config.toml
n_head = 3
head_dim = 128
activation = "swiglu"
norm_place = "pre"
norm_eps = 1e-06
rope_base = 10000.0
tie_embeddings = true
init = "trunc"
init_std_o = 0.0307
lr = 0.00378
beta1 = 0.95
schedule = "wsd"
batch_tokens = 131072
Each number is 500 + 50 x the weight over its row's rms, rounded and kept within 0 to 999. Layers, rows and columns count from 0. Numbers have three digits each. The size before them is the row's rms in percent of the matrix's.

# up: layer 10 MLP up, 1024x384, rms 0.144, rows 642-681, columns 48-95
# down: layer 10 MLP down (transposed), 1024x384, rms 0.115, rows 642-681, columns 48-95
# gate: layer 10 MLP gate, 1024x384, rms 0.136, rows 643-682, columns 48-95
up642 101:573555406498491420548476500504516457438403476411521515495544449573499412508501445574529413506530486477489471509440382529454518606529496564455527
down642 096:448550461406496485570474445442576421415457521557476424452433430611398485468546511602483471520544512532413494483427515355534415572516429512506531
gate643 105:506486524542540519533492611466486496435526566452576460505507496479554481474553398540453437433470509503456501489544429545561507486509484434419459
up643 101:459521538498512471540490518483456473591522543514444528504501561455519480580402574435505480575467525531414462470447417457435533464517475495465448
down643 103:389557487559510469609428583502466517391582528570579541501487525518460510444459506464480474505526499533491491508487523464436442462426497408379523
gate644 092:427526567513548540515425475516493431506489561450452495451522575473526556382523469404490517479470469484466494577550510556504440514445508410485578
up644 099:463506517526534491480560528520544435562501518509544466497590576517525510411524425482449482503591519454416473521547564508590513450451470493463529
down644 100:538532483505513504500568560395477444503531394507438493497520580606461519655562539604518461483473453504502463434595493490441468514493553455493533
gate645 105:460505477523529467450493501492445531465494534552452471459540430539429551458526438580465573439501518409534497477487502530486465493464466538542332
up645 107:425459524462403499572557455479468527508430555586426482465515475467485486519466556454516510398510549415538591473499534560442409522455508496601458
down645 108:537530523510506458476491444574480461444499477519453440435482492598446527586475435485532534513498475439561460482446527570516554544485443496434466
gate646 103:555524514389593556424416437424425556502476537407526516403557551496499546499560479503379500533528533524440525521437491498558470492432493532489495
up646 093:488402402466549509493556502487482511580424543500438511507445524514523523572499431487359419567484432482410524418540480432535562561533532593549490
down646 099:447522494470513510565516355503431505510520505596553439572473393474560459491491443455613460413528553557517479549524625601424562497453463485477475
gate647 098:455469423490512519462423620419488518461521435455559554572564531550562498524494485479449477468460485460435537501423557461468583544516533426461424
up647 100:472414509473412497472518504533585557505511461420546655535487609471428534505518526472441527514507523488458471477479478561508578469497522544510508
down647 102:411468564506473475499562452528481539481483468454520453445504486512444434467561484531458458495478563500482546435514451565493601576514468442510416
gate648 100:437480423521503488397436481518509472459455436479597453460491485576536487526520452470513441546509496482570474547429553498484560601516559453517530
up648 099:471481533477451480364426382449665439540433507422488515467461501469452460582530483449435484545438603485552606545536419469511517522439519501608563
down648 096:476513520484544485382516523526538455450498512487554448460494435521517433512497467411451521444469527520593511530524546568472528594531441494541581
gate649 087:555524520504502554540468418537497459547487474364363532517491557561523556470553435485564577400523472548503463535409472491635480368546493476472535
up649 111:481555512471498432491541407465445508562441520415480519528462518537465520457409431483505546505512466415476511465491493459537436454447405480453431
down649 091:474529562390583525493501505476527571594525483506488520554523489508509555436459457502527503483524491488488345534503511588599459342512496483472517
gate650 102:484500534418545364492468415437424582522583510503489563490509658475465527511534505469541502434539454469460473462593545545492533518543554458552508
up650 105:501502506549495528469430417451447524492472566500414483608480569505497490452484403457457439594487545475524565559439421521582434462511517513475644
down650 100:507492544453478515452542553522525531429489514505535566533418508514536544459451611493542568465470520473603576515518511589518396425591406470513505
gate651 112:439540510561511474404612511555451557601382472413445448535500497470437501546572550534514515476496509486450465436484455494436599559591531524477518
up651 108:558515531503506482520435537435494445473473547465507461586520459455502534548486442464609573488427506617504501625504425520464468563520503516477411
down651 110:461514459454470483466429575449537509539421479558510465586458554459466459575464503570510448471455550524459549427537493512489538511466531440575387
gate652 094:534470413449579558520410507467495454512414514472543460510476452478532489547502532465469546542505482476546493505409499599424416439494505473471557
up652 098:491481589485481512588452434529422546502408541513477523514459542474549591440497550494515445463561545599450509445469439522531512488501522466586542
down652 092:457534562538516487450470451477504501484490419500466413478470542558543510490528531479482491583471557422507508437457472581443527532500546486553475
gate653 092:518498562470533497453531426536589532463518468512461517452527545520469514498475458427437513566553485484535498443438538503596503543479541579599495
up653 100:561542493415562504452575454455514482444463479491475495497525545457470554533497449486460626559512432512456464450412515435557483505517495483491543
down653 101:497515452458520456472511469604451498551410577524532552516562554489452520524474486489554508533347530551442540525516491529544456493562441553457595
gate654 105:461465445471519503512544507560467398534401383473570532573543527525493543560518560565555476583487440523559470541489560414463437493549451501557506
up654 098:526506579506534541490565476488439492515476468454637535493483499509399478513586458522472451465495521480527461485611445409448556439479512520415501
down654 101:408408504472440537458567476499541440502551553558500474427437479383421457416436489516549463500504511476421483553542529537519584537444464450530467
gate655 094:517507570558592505416463455554520532489563492455437459507436597522438524543554552478408486588447432552566419539458527439500456461403436458506540
up655 097:484524505530547461501504498559491550445514445490475473408489490449456577459458466554415472490481496559485475498503478489435540461453507431477483
down655 100:510500467492570480413484487437462496466465494542503501353490482555401468506408559465490453440453407523427515536424494572597555524415435565514538
gate656 103:605442572498468591564535546405482499510485439525531460549452521535515585493579384460483576506515513580531516480470547527492507493489452465536554
up656 107:476555572453611543452519529525526504529519515556500474339510555529472548504554463386495572579530520451513474499430375422559476492459442498501530
down656 107:467448591523442563504428602528527627532543515553529512517549533578525560576466517425488519487531681510475518582509562467529545459612590528534419
gate657 101:455588546381507517431624474421527401424433512471522564450515494571531530451549562450575435529398476503532528505446494424503528502502498556486501
up657 101:466439496511577498523452499458467424604446572615551475551419458557579550473490482545505487508587606442491586542498472489481525530442535525523496
down657 101:414574605459482523472451432487491520501490613462421380483527445496469545367517467456528412535512458521480498466481483538419534545528573475479557
gate658 092:496520460494503497508587578520493484450524539518542578462462547456562477492512485485460461509527482540533517590525484558507487542579419571558546
up658 095:548501503572496523553406498454475536467579512526456573535486433480547439456519604447474547568532535419416627478539491475449568522500461510530528
down658 089:506474415522484535461505524434547649515456484565491560553489545513463548595485494507491468516512468479490551521472481579472550569510513574492506
gate659 101:457476586358455482522528575519471572456495452451418487537588495456483416543467552503491476560410487546460434550439479496466494516500494529533541
up659 100:552428558465527475422513492461542437465517502559503586508482418560539439530518497414486544491544534472591524586478437445524565549564454512495480
down659 101:559547546497519475459342529443490626475592471487504514492465473460474425546571447393492468536501519528512490495502415524533395540443537418533492
gate660 107:482493498455531492469475437471527421470561494473465499472440549562475502534541511484474546419421490503499480504470468529512501555541419475441440
up660 105:455518425485476512454555468498457483498568573537460449444486489531450448444462512405523576547452394533447570528509516530528463505544529387519422
down660 108:451551526475588561468547463565564458454478394499480506503516509408591567515462464516456539535474419451498583458469542488487496544470461517515518
gate661 103:595455542472396575556436503486443445545513568600444545564497505566423410485529455492503490522526340442481481505507414628435409429500462460418556
up661 090:565493492443484587583476513552538526503474411465517528530552598467542631563495524481483571524464453553475448524454478538500610482510509551448475
down661 094:532467546455573580528453512534549523575507529505434486498506475501453337442497481460462504492473490421503437487538493519475461491431541458499540
gate662 086:507446473500386521398523510542584438503563552597510485475462510430445600520522526511474517365499548366530511426445583484481558420540456440427543
up662 091:441449455511601436499494522555586536494445460444451471552373536440517462359480453436528446432493488619438486583533538505516488430524486568570548
down662 099:544567531504614489595466531513521560463490558502476494529511533635472497507526495417562564581465416457433476401574631537492537432370435526533563
gate663 098:546438523558449582564583524592448479420471581475488469585522380515450440566505503383532533541565598487485551503428454396509485409586461500605594
up663 096:453422514409436459465482427521429501487496423415552536438460516587545580562433443506524506503543509548499499486400609504403475594467460540464480
down663 092:449560464439421578536491467574486578545491478627502501552498548501439560450492524500458528511515501547524534418543468522414421524452404514546543
gate664 098:431512442518499522547408389443382535463519547427492505494563422499468492413538575529543441508492472470556398550484551446499530530469541485553513
up664 096:468518540556500481493375466470462500460504514479477496504542504438468538511504509510517450434528446441566488481478511455474494524427508520457535
down664 103:562516479449524538448554474479413537478437473519520569503523488514511527551444470535494540503447557508559469439558450495495571460552514504538476
gate665 101:598485441631470527512431426609502480517497391553469497551460525545580399527480449481476461500517491443438521442505509558411442508516488486556494
up665 101:478469485584461525545512556572535633503452514521624485502472448515492482522474490574522550472452505457514529475453445537380520441479410482494530
down665 107:487545565532448479491455500471506478541496502466453481468543489584457477506430516465449458554398425545520568548550515523552490485436492553507543
gate666 111:456513580422456526497486471562510524565459471549463504457464528539414434525521498426450565572458469459557612445467579498576503557419488568521497
up666 103:509463539361594531459522474449444515552496508579500433481492420574487505507535511506492476427442504480519566507500512516525564476494448519487538
down666 096:544488492480472564495426594528508448502527535545605472505458528483552585565517531508452506438578451456453535475539472506525483549469492432536503
gate667 097:564429498533508432515504471439492560518430465446545424480524472461492485637487492543422523531490580444533488430433351576581457585469510498582442
up667 097:527445453514580539454501648474459571500420538460517475539528497395500448583529461533486486447516547497519533453478542477514575571441461377486545
down667 103:543437407480396554552569514508446449426497512541469425476570506550503544448546466519552575373438488452505554505466384422425531423431432582554475
gate668 108:467475612475442440458592528513507463520438503572496503537557480456486522529478593547543488395475511562504435555465449528449399440544516519472416
up668 101:578505451511599498468504417433468440614561502494513433529518455422525493550609467462503545523560600600514554527433529446440494453567514540514469
down668 105:612617520494499532477504553516609441511436486400504520464508504452498647498390467553528574499504520460466430507447416465532498496427526448413511
gate669 096:473506570447527482510472539497518550526447439524542480616478427526510404553475491441532440526594560460504376517476489503535505460519597500433514
up669 095:513423575538559506553480427542485490527464503428476493528500524557383581502568464528524495522465517522539443509467489531530536454492530430528515
down669 102:573495470524606494547573433401431562492489501547516515446477565458559573613522514524578475560483554465526486427481428528408436429565500502565527
gate670 093:542536454427605531561539536454545399475527516461521499453515477598425449547495486499518434511525523414450436453486514512540476525487452459457481
up670 093:593378518496519504527554448491453440481486489431489542558525441565583529499545483513498545528523520494504364507482549503500501476625554432464480
down670 093:493615489513513402489557494442531480504430504525515522497533509527531453500431479482536600506489488569480454489539536518509577414449490505547455
gate671 094:486603382532449538511419508510481549457540520491464430427447527505462449634459478534521489560530467540515437474457520463479445574479462496525487
up671 099:523457541539438589518511498408480457577485516452509528487445498568492472546465565532562445528447459428526487484483440434629536494465480559492548
down671 098:498485550471513462485482523505496449543496464518495526549530439519518499471595544565508560521498566475485519530495460456459511462539459420538514
gate672 096:520597437468507564527559492487493433509571549453430433558539496574427538472487524468493499459452590527409572480381642419427470503550480455488505
up672 096:450441485456516510559491486491444477420493513542501573562538448553553415436512530458578420416463491566522429411536516472528473499468514451459427
down672 099:554568457532508464493454511412473431483453479548497365551350527480447497408500494479512463564436487482550486516481438505425542557517466517383545
gate673 100:547601469518568536521518576464431514581432496484588398504498579453530549440492434443446474575483485473467479541557492535508514525508543487487499
up673 102:451448528407471493485488479499516552468409543564391432486526429544507563470563526459548479472543473475469551506492474440519438515497517490421494
down673 099:517447467488511498473427576512554509500519502480415510487508430493482509552536472464544458529479487524554524509462615505515478420467445503538526
gate674 098:476581448491495457557388577531456447524500510583552501466508563598522505445593522397417520536552568484524588529536421520536580536445583429384478
up674 100:497494472479533516575545529504452487601537594374354572468542526432514552513521469457413574395453476504542538438506565507568447534504546537471409
down674 105:409494488432430544488528474495500508571470437443550537465495490461578487456491502478535453447457500525492551471477474491520475497473450479395510
gate675 109:402536566526528521464564510474563509544603443609591425538497533436551508492421473475452431387451414511461502440470442431520457520417558456485393
up675 104:435469505494435506664512476430531505519555514530574366499435482430439559519537452545521555468577425544510408502533462533511460502369531472489500
down675 098:491510474484413520608541483459590485470498541580501527515528520551451517459523461476480468539492541507488533543501434449436471520545492447585512
gate676 096:474491447484527517392518401477484330486440508445523483372558446429524596458410549495448487484435470525543468500478480578512494578475525517485506
up676 097:468425457580437578567470539521542432538471501548485585483493443540467476449371466516479555471473527529454528478651503413480537614479591411597460
down676 095:466511518464464535516555547417520500448413553460530512601497451542454505596513497512513563355605465564494482522528503500526483498467508440562464
gate677 102:441376505394530523473413557516428554522510470603522536505578494542573485511506442506515478451540459484542548479547522533612490443516609530531440
up677 098:539441541434572599518420453479538450459473436451509483613511436515428466521483518468407565488467586480503589455504514507483445480418554452437472
down677 100:493484452427417548468388472494494562530568438411534494499476531527486518524451434495507496565503563504433477494483531559497480492539470527511466
gate678 101:496487413471523542512557457563423595496456527513507553480542522510474571457492374536478521458537567444532566506469548528543537480450458571445479
up678 100:492515452514513467414479427488579548454471482567523417462470504436497554525518538535541562448466451392472501524598521456529482468547519559395519
down678 101:421480557587448506548471568449496483587458543501403481561409541541513465398553535475482464527476562401401571485517371502527535499459536472470571
gate679 106:554549366564459524569517387533527458472521537469459510546550433534506570537524478474437461558484557475551488433497528462454467482568505518462529
up679 107:409492509565435488530500576607475547533461431512542501498486541554486471500603598566559551505523425531545451590437532557462476575426570588481448
down679 104:508495572607569390502507519490452537507436503456520508500487533498546482441492556550532499564544527487488412571670471506546484560467478521589572
gate680 103:548515562425461483515586522462538585433529543536504529511540505512558562478503528487547448571603487530539502473439544523411439581490476513490444
up680 106:453474541482591470455475533363480526495449515469599469534538500505446497509448489527561467575478626606527498531476526602490500468464617550526467
down680 099:547464514575504417472609501534513607540472559553501481431507487566593481531564453503541557406499508502480516467416577543517506457476554488445441
gate681 095:489520466470484376507516483503487517503517412460484523527516526518465462453470510577513485410511477538478520561523504431482404501487487508434473
up681 099:527539547479482492545526513515531527426662564463549500518565522491467449455517488516422544572590562584468592444558485433497528519531531518512557
down681 100:492407508367473631544433571453518525569568522495464485506554444573532525499506502487484461477399625511399521480459464565447458523568425500526462
gate682 104:498416597523591463565522480459396435521459604485688446575506560544558439539546482513501499533500404478514444581413478567543508483503478478463531